config = dict(
    n_layer=19,
    norm='rmsnorm',
    norm_eps=1e-06,
    rope_base=10000.0,
    rope_fraction=0.5,
    bias='none',
    init_std_qkv=0.0438,
    init_std_o=0.0544,
    init_std_up=0.0627,
    init_std_down=0.0627,
    weight_decay=0.0,
    lr_head=0.00782,
    grad_clip=1.0,
    batch_tokens=32768,
)
Each number is 50 + 12 x the weight over the matrix's rms, rounded and kept within 0 to 99. Layers, rows and columns count from 0.

# o: layer 4 attention output (transposed), 128x128, rms 0.0544, rows 1-27, columns 0-127
# v: layer 4 attention value, 128x128, rms 0.0436, rows 2-28, columns 0-127
o1:48 33 67 65 47 41 56 46 41 55 38 58 52 51 64 53 41 51 37 70 40 38 47 30 41 57 62 58 45 58 60 52 60 71 59 52 68 43 54 61 57 39 57 49 68 48 54 43 34 62 60 59 44 38 57 42 47 45 50 58 37 65 59 54 48 72 62 54 59 40 50 49 33 52 67 46 41 68 45 35 49 70 62 52 47 59 49 31 66 41 45 57 38 54 33 28 64 72 50 62 26 48 72 46 44 47 64 54 53 39 65 43 25 54 49 47 77 34 40 53 35 50 59 48 45 59 23 60
v2:39 77 35 51 42 50 45 59 47 27 58 52 59 56 63 56 48 54 48 49 58 55 38 50 50 55 57 54 44 43 59 55 32 86 56 53 46 66 29 58 42 35 51 39 50 37 57 69 48 65 51 59 49 49 29 54 43 50 33 35 51 58 65 56 50 57 30 57 65 50 40 44 44 41 48 43 59 43 42 60 54 39 49 61 29 36 50 59 30 54 58 56 64 44 55 50 68 66 50 56 53 39 54 48 48 58 70 39 54 46 41 44 40 39 50 55 48 65 58 43 61 43 79 44 56 53 58 27
o2:48 35 60 66 46 51 30 73 57 45 54 40 57 48 33 28 62 55 51 61 47 52 38 52 46 24 41 45 41 41 66 47 32 18 46 54 44 46 44 50 36 66 57 50 58 33 21 38 60 54 66 47 49 71 42 37 48 52 49 42 37 43 32 55 41 55 66 52 41 66 59 62 52 68 59 56 38 57 60 49 61 47 41 69 58 49 48 47 40 49 44 56 56 57 44 40 49 47 45 42 57 54 38 48 50 44 52 55 60 44 36 57 77 47 60 50 44 21 32 67 57 53 30 44 46 50 55 67
v3:59 47 28 34 37 56 25 64 45 51 42 52 50 44 50 34 49 31 58 46 42 55 53 62 56 36 30 38 63 56 51 44 51 43 65 59 42 35 56 39 42 49 45 31 44 53 59 50 48 48 50 46 55 55 60 64 54 60 63 49 56 45 30 37 59 44 46 52 71 60 32 53 55 50 65 59 42 50 63 49 61 49 49 57 43 43 52 54 59 65 42 62 49 71 68 70 36 67 32 29 45 52 49 39 39 59 56 56 29 53 45 48 65 76 41 41 54 47 45 49 43 45 43 50 36 42 72 57
o3:54 57 61 46 46 54 73 51 63 71 55 45 47 26 57 42 53 50 46 54 38 47 59 41 41 79 52 58 59 43 52 64 51 73 43 54 44 57 32 43 58 44 51 42 51 44 53 40 51 37 39 46 46 40 31 37 66 54 57 60 47 68 65 53 42 37 42 55 53 63 60 62 53 44 43 53 62 38 51 68 37 59 54 57 58 31 49 49 41 48 49 55 48 45 62 37 53 48 63 54 50 56 43 49 70 69 38 40 61 51 61 66 48 38 57 50 43 81 54 51 56 65 35 26 51 54 26 46
v4:57 65 50 53 45 56 47 51 50 56 52 62 54 65 84 53 37 39 52 59 58 57 60 59 47 61 41 38 45 49 50 62 37 38 35 40 64 45 54 37 47 57 51 53 40 42 49 40 51 34 54 59 50 47 55 60 45 35 42 59 63 57 37 56 44 53 57 55 56 56 52 49 31 37 65 60 41 59 36 40 38 46 47 52 62 53 63 35 31 65 63 51 37 56 44 51 37 56 36 48 49 43 49 56 58 56 60 55 40 49 37 49 37 50 63 39 55 45 48 43 58 59 64 53 45 60 77 33
o4:54 71 58 48 35 69 38 56 47 39 50 62 40 62 32 50 54 50 50 38 57 45 59 45 44 50 52 38 58 64 43 50 66 53 43 47 54 53 39 54 62 52 56 56 51 58 51 73 54 59 55 30 61 44 32 32 34 40 41 47 26 56 72 46 41 69 42 32 41 57 59 74 67 48 48 72 55 47 42 55 57 55 24 57 48 37 35 45 57 59 37 43 67 44 56 42 49 42 45 37 54 66 46 51 57 59 42 41 55 60 38 37 63 43 52 41 57 56 43 34 48 30 60 28 56 38 49 63
v5:58 44 63 50 35 45 54 56 29 50 25 58 50 55 48 31 46 70 41 50 58 60 39 51 47 62 38 54 43 66 64 48 67 47 74 63 36 32 60 57 55 36 41 62 49 31 56 72 41 62 40 39 59 57 34 56 55 56 45 66 55 55 58 59 50 66 55 44 45 34 58 37 58 37 56 67 57 63 57 45 55 51 51 51 33 51 45 32 18 28 53 61 51 38 40 55 36 45 65 48 46 58 68 23 40 23 18 37 46 76 43 40 57 38 31 32 37 47 26 38 61 55 40 53 29 55 59 29
o5:45 47 54 71 32 52 35 42 19 50 48 54 64 57 52 56 25 61 67 49 51 40 73 16 47 60 66 39 30 36 31 48 61 37 39 58 77 64 56 49 60 37 35 64 62 57 45 42 33 75 45 55 56 57 45 33 29 65 42 62 73 49 44 58 52 57 50 68 55 43 38 50 41 35 44 39 59 46 53 56 54 54 59 54 67 44 63 34 45 68 43 56 35 62 54 39 56 60 51 73 70 43 61 56 61 72 63 60 44 23 60 55 46 62 63 36 50 51 66 75 47 78 56 74 48 62 57 68
v6:64 50 57 63 59 18 25 64 45 34 50 48 70 46 57 39 45 57 61 47 35 57 40 47 52 49 64 63 57 46 50 53 54 48 47 34 54 60 41 36 40 67 37 43 37 61 40 60 31 39 74 51 41 49 52 67 43 42 61 40 63 44 50 35 42 73 47 47 66 23 52 53 52 45 51 37 73 59 45 57 59 49 47 41 55 23 52 44 60 44 43 56 47 49 54 51 47 56 62 34 50 48 52 51 54 49 66 55 52 49 67 48 48 51 60 55 51 42 43 68 45 57 27 54 54 34 61 43
o6:34 43 50 46 41 55 64 53 54 65 54 47 38 50 11 56 54 47 40 62 49 57 40 51 52 45 39 54 52 42 52 59 40 53 47 45 58 55 51 53 64 38 49 48 43 41 42 23 50 53 41 51 33 49 43 60 56 27 55 52 40 54 65 60 36 29 47 73 30 55 53 51 51 38 25 46 33 34 72 40 36 43 71 35 60 61 42 50 29 45 40 57 44 54 51 61 54 74 33 72 50 31 47 43 74 42 46 47 56 33 56 52 51 50 68 73 63 55 60 45 48 37 67 39 77 58 62 54
v7:72 67 86 23 43 47 51 52 32 37 46 56 58 53 27 46 40 40 51 50 71 37 56 27 36 40 41 61 70 44 58 66 51 41 25 71 57 79 50 60 35 62 71 49 44 44 52 58 60 62 58 40 55 46 27 60 48 49 54 34 54 88 46 53 51 65 48 59 39 81 39 54 73 45 55 43 56 70 29 61 43 68 37 31 20 64 56 68 59 50 63 54 46 38 83 57 29 48 22 49 70 55 57 55 28 50 59 51 49 53 47 48 55 43 35 43 38 41 63 39 32 50 41 52 35 59 49 31
o7:29 23 49 54 54 65 59 67 67 52 80 42 53 55 78 55 44 78 43 44 46 52 58 32 38 62 59 61 36 33 44 32 39 35 20 52 47 33 55 42 48 45 46 72 39 44 37 69 60 41 54 58 57 53 58 50 57 65 57 42 43 45 85 68 91 35 55 40 52 43 57 40 59 58 59 67 58 52 54 37 51 51 41 31 44 70 58 50 46 45 54 58 35 54 47 38 50 39 41 35 70 57 45 36 67 38 48 40 39 46 52 19 38 51 50 79 63 66 63 52 61 48 35 39 72 36 49 69
v8:61 52 34 45 62 57 48 43 46 47 46 49 51 49 30 50 48 46 40 39 59 29 70 52 68 50 67 41 53 48 46 61 47 35 65 58 39 39 39 67 56 53 54 59 27 43 72 64 39 45 66 43 30 42 65 49 59 29 65 36 55 34 38 55 60 47 39 43 62 49 39 50 36 34 45 60 53 36 63 48 45 38 53 51 39 56 42 64 36 25 54 39 54 41 45 53 44 66 53 51 55 59 35 57 57 45 36 34 52 56 61 47 26 53 37 52 34 64 25 60 57 36 64 42 35 65 35 55
o8:50 41 66 13 50 41 33 40 70 71 66 38 56 61 31 57 69 57 44 54 61 59 63 54 59 46 38 44 44 39 51 54 74 45 61 47 37 31 73 39 34 46 50 61 72 42 56 45 35 70 44 65 39 42 64 53 30 38 36 65 47 45 76 31 63 49 60 62 55 46 51 64 48 49 53 62 47 48 53 36 51 45 37 50 50 33 67 27 48 47 81 55 37 55 40 65 38 53 52 36 34 33 72 58 55 52 64 54 45 47 61 64 73 49 62 24 50 36 56 70 44 51 44 67 46 42 37 69
v9:48 26 38 45 17 59 48 58 49 50 57 53 55 54 42 62 65 56 35 53 37 54 50 52 60 49 58 53 62 66 54 56 40 41 40 72 60 40 33 60 42 24 50 58 56 37 61 57 56 49 60 41 54 39 65 49 41 55 70 54 46 47 71 52 57 53 50 40 46 55 58 48 48 43 58 70 50 39 72 51 40 32 51 35 74 42 39 74 48 43 50 33 54 49 39 52 31 64 55 68 28 47 50 38 58 48 48 45 53 52 46 21 74 55 47 37 41 68 54 52 54 62 45 31 39 49 47 65
o9:66 47 39 39 50 33 45 48 50 39 27 53 50 25 55 53 43 51 78 71 35 47 34 61 57 57 41 54 55 39 54 46 56 57 39 36 45 55 45 46 19 40 42 52 79 52 73 69 47 55 49 52 50 45 51 49 50 51 42 70 55 58 48 42 37 52 71 72 74 45 50 68 62 43 49 29 45 81 46 55 51 47 54 50 52 52 42 35 78 55 43 55 51 59 52 59 30 55 49 47 51 52 61 51 66 47 67 55 48 66 47 74 35 43 62 35 58 56 46 56 43 66 62 50 46 51 51 43
v10:45 62 46 68 57 48 43 58 57 34 56 46 65 39 60 34 60 67 52 28 50 58 53 51 58 49 39 43 34 45 62 42 52 46 64 36 60 41 42 43 47 71 52 60 57 46 81 33 42 66 44 47 66 55 58 48 49 36 39 56 41 51 48 32 64 57 35 70 39 41 64 22 62 71 44 66 41 50 36 62 50 37 58 51 49 41 46 51 46 38 23 66 57 37 62 39 38 36 64 48 37 37 63 23 38 43 68 45 56 42 41 44 35 54 48 68 54 57 71 56 55 63 46 86 45 63 40 53
o10:42 56 59 53 71 62 40 43 45 35 50 44 30 36 28 51 48 43 58 46 42 42 25 51 55 41 41 32 53 54 63 69 35 41 36 36 41 54 42 50 77 51 62 38 24 61 32 46 42 41 61 69 64 54 47 59 48 51 39 37 64 66 44 69 54 38 60 69 52 59 44 52 49 70 44 52 47 39 50 68 30 55 25 49 45 54 40 38 60 47 54 49 29 42 48 42 58 46 64 67 41 49 72 49 59 47 62 65 47 40 66 41 48 57 64 48 47 27 44 38 74 31 50 64 51 84 37 47
v11:47 61 37 35 41 50 40 50 52 43 32 49 47 45 52 46 62 25 46 36 58 52 44 59 64 46 42 53 46 82 40 34 54 61 53 63 46 47 63 48 59 49 50 54 57 60 56 65 58 64 51 41 61 66 73 38 56 49 32 53 57 49 72 51 71 51 39 36 50 28 48 62 51 45 37 55 42 52 41 64 53 61 57 64 40 40 60 61 30 36 44 54 80 74 45 58 40 37 69 34 62 55 46 45 51 71 54 58 49 65 62 48 61 54 51 29 45 51 45 51 62 32 38 63 57 29 34 50
o11:54 42 72 54 44 26 63 64 63 59 36 50 47 44 43 58 28 41 44 53 46 51 61 46 49 57 63 58 40 52 52 56 44 34 42 49 22 31 43 61 41 38 58 48 66 41 46 67 54 48 63 38 39 44 46 67 58 52 37 55 40 31 39 53 53 54 54 42 47 57 40 52 50 53 55 47 54 64 49 66 51 39 66 65 51 54 53 43 39 69 48 60 35 26 68 61 72 74 68 62 55 44 75 38 52 57 45 28 50 41 72 57 60 48 51 43 37 49 35 56 53 66 58 70 59 52 38 42
v12:67 38 50 52 55 57 53 50 42 34 49 51 48 58 66 81 46 62 47 27 63 28 31 52 33 69 43 51 49 55 44 64 45 57 34 51 42 49 50 34 34 66 54 44 40 41 40 30 46 51 55 65 48 46 56 53 61 62 69 56 57 44 62 39 20 43 47 53 43 70 58 47 36 43 46 50 45 70 38 43 53 48 35 59 57 66 46 53 33 50 52 44 56 63 29 37 59 42 43 58 33 44 40 51 60 56 46 61 59 45 58 69 40 46 54 42 42 49 29 44 59 62 64 78 56 66 49 46
o12:43 45 34 47 58 49 30 69 50 34 37 46 53 53 53 61 46 63 54 45 59 56 56 58 56 48 53 52 50 54 56 43 68 59 46 37 62 50 41 39 64 53 41 51 45 73 31 51 59 44 49 43 48 39 48 57 63 22 35 46 40 62 36 50 62 66 26 57 51 39 74 50 44 46 43 48 51 35 38 60 57 47 35 50 39 49 59 50 42 65 53 34 50 35 49 47 47 72 29 28 50 61 41 53 37 53 43 35 23 41 32 65 48 42 45 22 45 28 73 39 50 37 29 54 48 41 50 50
v13:37 31 52 38 57 50 51 78 37 31 42 64 54 22 57 52 55 50 43 46 44 36 31 57 66 44 73 54 56 61 46 78 49 57 59 42 54 61 42 39 28 58 41 48 42 47 54 52 57 54 46 55 41 51 43 60 43 49 48 59 52 49 43 32 60 39 55 55 65 33 43 58 37 49 56 46 53 48 45 44 50 46 31 59 51 58 47 49 48 42 61 56 46 62 40 60 36 46 43 45 32 66 60 56 48 51 46 55 61 63 58 45 56 60 47 22 54 41 55 59 54 14 57 54 53 51 58 51
o13:39 53 45 46 47 53 45 52 63 63 40 55 52 35 36 46 41 37 54 51 56 68 72 63 21 38 52 57 67 44 46 38 41 54 69 70 64 46 51 52 57 29 35 62 24 66 53 58 57 57 52 70 55 56 29 41 53 49 43 58 52 36 33 39 65 64 58 68 53 51 55 53 71 48 44 43 48 39 50 70 45 57 64 59 49 29 45 53 31 39 35 47 62 31 67 40 53 50 49 43 49 55 60 49 71 45 51 48 51 64 44 53 57 32 64 62 57 60 52 58 62 76 39 57 34 27 54 50
v14:47 43 51 38 62 52 50 39 48 59 60 61 46 51 29 49 46 53 58 36 57 56 70 54 49 41 50 54 44 31 58 32 66 68 35 35 56 72 39 38 59 49 76 74 51 39 66 50 50 68 56 33 41 48 40 41 39 42 43 52 43 55 52 50 60 45 61 69 49 57 59 56 65 64 49 63 47 49 40 54 51 49 49 55 59 41 36 31 47 16 47 76 44 40 58 24 36 57 54 53 62 44 42 61 61 45 28 57 38 43 56 53 54 35 43 44 50 38 31 57 39 53 35 56 44 37 33 54
o14:53 55 35 61 62 54 39 61 42 47 65 33 49 48 55 59 42 45 50 48 53 43 38 46 53 55 51 57 38 61 42 44 52 58 55 52 76 57 61 48 59 56 43 53 32 33 57 48 57 36 64 68 50 57 92 76 52 43 26 60 68 34 70 50 66 34 57 56 51 70 46 40 59 55 70 70 61 55 43 62 46 45 42 42 58 33 44 52 57 51 44 70 59 33 53 54 56 46 63 49 42 40 73 59 35 47 59 56 44 61 48 50 63 73 46 51 52 62 66 53 83 37 67 52 73 44 69 53
v15:49 41 28 28 28 57 54 54 34 47 68 65 57 55 42 59 51 62 58 88 53 65 44 80 59 49 54 35 71 33 60 72 37 30 60 33 64 49 45 48 54 51 37 61 37 29 37 55 29 40 59 52 50 71 61 45 49 41 54 35 37 51 45 68 58 33 43 79 68 81 34 43 50 57 40 48 53 61 77 49 46 34 68 53 60 28 60 33 27 76 31 52 26 68 66 59 35 80 20 38 61 49 73 37 46 60 31 48 45 42 50 45 57 46 46 44 61 49 60 28 44 22 59 63 54 45 33 59
o15:68 59 57 54 49 65 37 40 38 77 66 42 35 51 36 39 44 61 48 45 60 55 49 31 40 39 41 64 45 63 48 65 45 68 56 56 74 48 60 07 61 70 57 48 61 25 31 53 61 47 42 68 57 51 36 64 50 41 57 55 37 55 48 38 76 39 62 32 59 45 70 29 26 65 50 63 46 48 42 64 34 65 43 50 58 37 41 49 73 42 51 49 91 63 33 39 50 16 58 45 50 75 44 78 91 44 70 31 68 75 33 63 38 44 57 35 34 69 26 64 59 71 46 37 62 42 58 39
v16:39 70 51 53 54 52 49 55 26 55 51 42 61 43 52 42 50 64 57 58 55 74 63 62 48 53 47 55 44 47 48 38 71 55 66 41 46 57 60 48 62 45 55 31 57 43 55 47 44 50 53 27 55 46 50 50 33 55 45 47 50 34 42 53 61 70 63 55 30 49 59 48 42 64 24 48 42 38 67 68 55 42 54 36 38 47 38 66 62 34 50 39 61 41 44 38 43 55 58 76 49 58 62 43 48 44 40 49 58 66 60 47 68 50 65 47 61 67 36 46 50 39 57 63 39 34 44 48
o16:61 52 49 59 54 39 53 37 44 63 48 48 93 47 37 47 39 46 37 72 52 26 42 33 67 59 40 49 69 53 61 49 57 41 43 50 50 52 45 29 48 51 37 53 73 51 44 54 58 51 71 57 59 41 63 81 38 67 59 65 77 52 37 54 52 57 37 59 64 57 55 59 57 64 24 55 48 61 50 39 39 59 38 63 48 65 57 33 41 49 53 66 58 40 41 46 51 71 60 57 51 57 45 58 48 35 62 55 51 66 50 36 49 65 46 65 71 56 67 60 49 52 75 45 31 68 42 50
v17:20 50 41 21 48 57 43 70 25 47 57 60 39 36 22 64 38 55 51 59 61 54 58 60 43 60 58 54 63 33 54 48 46 54 68 41 67 40 60 62 60 34 50 44 48 31 57 53 63 41 39 47 33 58 32 50 52 74 64 41 36 52 56 46 45 43 56 45 48 72 47 52 38 58 46 55 35 38 64 43 34 47 66 34 57 49 60 49 49 78 51 64 39 41 59 49 54 61 55 64 46 45 54 52 55 59 52 58 51 42 28 33 41 63 38 50 68 76 49 51 42 49 41 30 66 48 48 58
o17:67 59 63 75 61 64 56 51 48 60 58 35 83 49 67 55 61 45 53 51 45 48 23 46 53 53 46 59 50 48 49 61 48 67 57 47 57 41 43 45 47 73 45 51 58 53 37 49 46 43 48 50 53 49 66 44 58 44 47 52 43 53 56 44 45 63 69 37 59 49 46 58 76 54 58 36 43 43 39 42 59 50 38 80 60 55 50 53 46 31 50 49 65 47 29 42 32 32 55 44 51 78 46 82 64 36 54 53 47 75 47 64 42 50 67 66 56 61 38 67 43 55 58 52 37 29 36 54
v18:45 63 42 36 56 23 68 32 48 48 38 52 62 40 57 38 46 54 51 51 35 29 38 37 29 51 56 64 34 58 61 37 50 43 59 50 49 31 43 45 56 78 83 38 55 49 56 36 31 29 62 42 38 45 47 57 30 69 41 57 36 52 59 51 40 72 42 20 34 38 59 51 57 47 56 54 43 52 36 50 52 48 63 57 41 68 52 58 41 33 43 65 45 65 47 58 58 44 30 36 45 60 43 54 70 68 41 58 48 42 52 55 37 62 57 38 45 38 55 55 50 45 70 49 74 51 53 63
o18:42 71 34 44 56 46 42 33 45 33 53 42 62 48 38 74 69 48 31 40 77 62 91 55 73 70 30 44 45 45 38 56 52 44 52 45 64 57 25 55 29 57 54 54 48 79 50 44 88 45 35 43 61 24 40 39 52 43 45 34 55 60 43 33 58 50 52 56 35 67 60 63 52 64 50 35 63 35 61 55 55 30 40 39 64 67 49 45 26 79 58 43 44 46 37 76 60 43 59 57 62 51 71 42 32 41 52 38 53 50 56 43 51 49 57 61 48 45 55 51 50 39 36 59 38 69 73 35
v19:44 49 55 59 66 28 46 81 38 55 57 47 54 53 44 24 39 47 69 55 51 70 62 42 45 67 69 42 67 44 58 49 51 53 53 53 58 34 46 59 42 61 59 53 57 44 58 42 51 36 49 58 60 48 51 40 49 48 63 48 67 23 88 59 63 54 40 49 46 38 55 62 26 47 54 44 35 43 50 51 64 61 58 44 46 30 55 61 44 54 53 56 61 61 57 57 27 53 49 60 46 59 64 43 54 44 67 49 65 54 59 24 61 64 61 38 37 57 69 48 41 47 34 58 68 39 31 63
o19:38 32 60 62 46 66 42 30 57 84 68 56 62 60 50 47 50 49 41 49 36 47 45 64 32 73 47 47 52 44 58 61 48 33 37 34 35 49 32 39 51 21 52 49 51 44 49 54 76 46 47 57 22 55 61 51 40 37 34 48 37 38 51 64 46 66 55 52 53 60 54 49 86 62 36 63 34 42 46 36 26 51 60 46 62 66 34 49 40 45 34 50 32 45 48 45 56 42 62 49 43 55 70 48 51 40 42 53 53 63 38 49 25 70 69 47 50 58 49 49 47 42 54 49 66 36 41 36
v20:50 50 54 67 48 47 54 47 63 58 48 46 59 62 60 74 34 35 63 31 46 50 50 59 50 73 53 30 45 39 52 66 55 48 47 55 39 41 52 28 51 62 48 52 47 61 56 53 38 45 35 49 49 56 52 43 46 49 32 77 63 32 37 55 57 46 61 58 64 58 41 66 50 49 73 82 20 41 66 53 39 57 56 49 42 46 49 26 43 48 36 60 54 61 30 47 39 62 54 57 49 63 60 60 36 38 39 45 39 51 68 52 46 49 41 52 43 38 49 53 42 34 64 64 48 50 56 67
o20:27 45 28 50 48 49 36 31 35 46 41 55 40 30 43 27 39 60 59 33 62 57 55 71 41 65 60 56 38 66 46 66 40 54 66 56 53 67 50 41 80 41 56 62 63 43 72 54 46 37 49 52 51 42 47 55 38 45 44 57 37 54 69 49 38 53 29 62 63 58 43 57 32 53 42 70 58 44 37 51 46 46 43 64 61 24 59 55 57 59 62 56 64 46 72 44 65 59 59 19 46 37 51 45 48 73 49 61 52 67 43 41 43 53 49 52 38 75 49 41 57 51 51 46 31 50 43 50
v21:36 53 40 59 50 43 34 78 55 23 64 38 37 67 69 60 58 63 38 32 68 59 56 73 67 59 71 64 52 71 52 46 34 57 55 75 28 54 52 52 63 26 37 50 55 57 32 37 52 50 53 34 59 53 59 59 28 48 47 56 49 19 41 63 61 63 41 57 66 61 26 58 40 63 42 59 57 51 72 35 49 56 58 47 35 49 48 41 51 54 40 61 76 53 32 46 58 37 59 53 68 28 24 72 71 37 43 52 51 69 58 65 70 51 50 44 70 53 38 65 28 43 52 45 70 39 71 47
o21:60 37 47 63 65 49 52 60 39 67 25 45 64 51 43 59 56 45 40 76 48 48 36 53 44 39 35 74 30 56 60 52 64 59 70 58 47 68 43 68 57 41 41 78 38 22 54 53 48 58 25 52 50 67 49 68 28 45 55 33 39 59 37 48 48 50 24 54 40 67 53 60 43 30 83 59 50 64 57 44 50 36 37 49 57 66 79 58 51 59 37 49 60 58 49 49 47 87 36 54 44 40 38 41 51 55 45 42 47 35 43 44 51 43 34 35 49 44 30 43 56 84 64 53 39 38 30 43
v22:26 55 41 64 48 49 58 55 54 48 72 47 63 29 41 61 50 50 45 45 52 50 57 15 48 56 41 57 36 72 42 59 51 62 39 54 52 75 69 58 53 43 52 54 69 43 48 56 68 48 37 62 48 49 52 45 53 37 59 55 55 81 67 34 60 35 37 34 35 49 60 42 17 37 28 47 38 39 61 65 47 62 50 67 50 56 57 55 40 69 65 41 43 49 59 56 51 35 59 60 57 57 44 80 49 67 58 62 58 48 29 23 34 42 48 47 62 62 57 61 46 48 37 56 61 58 48 52
o22:51 45 74 56 41 31 61 47 72 36 32 47 41 61 67 53 45 43 44 43 51 52 29 54 58 38 54 54 54 45 47 33 47 42 57 42 53 34 40 67 38 37 36 55 59 71 43 52 54 45 54 41 45 63 45 31 59 50 40 31 12 31 51 32 57 63 71 45 38 55 41 68 61 68 53 46 40 62 36 48 23 58 37 48 57 64 32 41 57 24 59 59 47 38 58 36 32 46 47 55 51 51 46 69 51 57 38 63 38 47 69 50 48 42 47 46 46 48 52 28 38 49 40 87 73 31 44 56
v23:54 51 56 52 68 52 61 66 44 46 51 66 54 47 65 51 50 58 51 40 56 31 46 43 37 55 48 54 40 48 54 33 35 50 49 49 33 48 40 45 29 57 39 61 60 51 57 43 53 40 63 44 51 56 41 47 62 46 52 69 51 45 61 51 44 62 61 47 39 54 34 58 31 57 46 52 40 36 43 37 55 59 58 64 42 79 45 41 71 48 65 61 72 33 55 60 54 36 67 41 24 41 20 47 42 62 47 46 41 51 49 51 47 30 57 60 57 57 34 59 44 31 56 58 56 53 54 41
o23:35 28 33 51 53 45 37 46 70 60 68 45 63 60 71 55 49 28 53 67 60 41 37 48 60 50 63 32 56 39 52 44 50 66 46 46 62 60 48 69 76 48 64 64 31 67 39 53 59 59 65 54 55 54 66 56 41 36 42 46 38 41 31 41 55 57 41 58 46 43 56 69 69 35 56 38 55 56 66 53 59 58 65 45 53 30 56 43 38 54 55 41 53 48 55 65 57 58 43 59 76 25 40 54 59 68 61 55 43 49 56 28 48 70 62 35 31 49 46 44 40 48 44 55 41 46 38 55
v24:27 51 39 50 47 69 45 55 54 43 38 21 31 65 52 44 53 54 62 45 57 56 47 30 28 58 56 74 59 38 56 37 70 36 33 28 49 52 33 62 49 44 75 49 31 48 54 40 59 48 34 38 31 66 50 44 60 52 64 57 58 47 32 66 61 58 42 29 49 44 56 54 73 61 38 52 44 58 42 28 36 40 52 58 45 28 39 51 51 57 53 68 61 43 53 50 32 44 63 57 60 40 54 45 67 53 24 40 46 55 51 47 39 41 44 64 59 38 41 45 23 48 63 59 54 54 43 65
o24:55 53 46 63 34 80 75 44 44 39 66 54 51 68 39 74 52 41 36 57 61 48 53 38 62 45 45 67 40 63 47 65 65 48 62 58 70 64 61 52 65 43 54 32 50 47 49 41 50 45 82 59 40 37 59 45 59 48 38 56 50 57 79 50 55 51 55 63 58 65 38 46 54 63 54 67 38 48 50 37 95 65 45 50 62 57 74 53 29 40 55 50 66 42 40 44 46 46 70 59 39 75 63 35 37 53 66 51 41 39 48 52 36 50 46 43 32 47 46 44 71 59 48 68 38 40 43 45
v25:40 26 80 60 76 83 61 40 51 75 58 76 54 43 39 47 67 65 53 60 48 60 50 74 65 64 37 50 51 45 40 44 61 32 67 39 25 73 67 56 35 62 35 53 44 42 85 45 33 51 51 39 57 56 38 45 63 40 32 42 53 80 64 41 53 54 47 49 47 47 48 37 53 50 41 61 58 60 52 37 36 45 42 24 40 63 67 54 33 54 54 62 68 25 41 50 52 49 63 49 47 41 44 53 44 45 38 51 60 53 39 75 61 57 51 65 51 48 67 30 63 54 33 49 38 63 44 45
o25:49 65 68 54 54 44 43 41 44 51 57 57 51 44 44 64 30 62 80 60 47 52 64 53 51 32 70 31 49 48 57 55 56 69 47 62 75 27 49 38 50 55 66 53 40 66 43 54 43 54 82 57 50 45 66 43 19 53 49 46 64 57 33 56 47 44 54 26 52 43 26 50 53 49 52 47 42 55 47 46 50 52 56 43 35 51 52 54 68 48 53 53 40 38 18 41 51 44 61 46 65 32 51 52 83 43 26 65 13 63 66 23 63 53 41 56 65 33 63 53 44 54 62 68 51 55 31 41
v26:66 45 56 49 63 59 54 46 50 61 40 42 41 49 74 34 29 58 47 38 61 33 40 51 65 50 57 51 52 44 52 49 51 39 37 59 31 55 60 54 47 58 37 55 45 60 51 41 42 50 56 41 56 58 42 34 43 50 34 66 53 57 50 25 43 51 66 62 72 62 56 44 51 37 45 55 50 66 67 64 39 40 34 62 48 58 72 65 55 40 44 44 46 50 58 43 54 23 58 46 43 42 53 58 42 48 50 33 31 35 55 67 56 53 47 44 35 56 53 47 41 49 42 67 45 33 58 32
o26:37 51 37 59 50 51 58 68 41 50 77 41 36 41 43 47 50 48 56 54 42 39 54 45 52 62 53 51 42 39 61 25 45 48 62 45 53 39 57 32 71 50 32 60 56 50 51 65 38 47 70 40 46 24 50 58 42 58 54 34 47 60 36 64 44 68 41 45 33 46 51 45 53 35 61 33 49 61 56 55 33 47 51 51 23 32 49 40 49 43 62 54 71 63 55 54 57 65 40 68 73 44 65 33 45 73 39 50 38 51 58 46 51 43 54 48 55 51 62 31 42 35 40 56 56 61 47 44
v27:56 36 48 46 60 55 54 57 51 37 47 47 49 45 70 49 47 47 48 31 61 51 38 35 55 37 37 49 65 48 56 68 45 45 30 69 32 35 53 28 43 42 29 19 53 68 57 40 21 34 74 47 41 50 37 58 47 41 59 57 51 47 57 61 65 63 55 48 51 51 49 47 79 61 55 65 62 69 50 34 62 67 57 59 56 39 59 48 68 46 36 59 39 42 42 44 59 41 59 37 35 42 35 37 46 63 55 45 44 50 24 61 44 68 57 51 38 34 44 36 43 46 52 54 50 43 61 39
o27:54 55 36 64 57 56 51 46 30 41 70 54 30 33 54 74 53 45 44 51 64 57 32 34 34 42 57 69 53 51 66 42 65 60 41 38 59 64 41 55 54 51 63 25 54 42 43 40 46 60 45 61 54 50 47 43 32 50 62 51 39 80 50 56 48 52 27 58 53 48 58 54 48 45 60 33 60 29 77 77 59 40 40 44 57 43 48 38 18 25 41 55 38 56 53 51 79 66 43 70 82 51 40 33 54 57 33 51 43 28 55 36 54 42 61 46 38 66 55 44 42 51 44 37 49 62 45 43
v28:56 58 57 49 62 53 47 51 41 51 54 46 32 19 53 54 43 55 44 42 48 34 55 57 39 41 24 40 72 42 39 39 64 66 26 37 52 56 49 63 50 57 33 42 53 61 46 46 51 29 39 60 51 56 53 57 53 32 38 69 67 60 56 63 57 47 47 53 23 64 42 41 50 57 53 34 40 65 58 35 51 67 56 38 67 70 57 26 72 48 49 55 48 69 44 51 39 44 33 40 37 32 18 79 46 53 49 36 56 29 68 58 38 62 36 50 49 52 40 50 44 61 39 30 51 64 62 63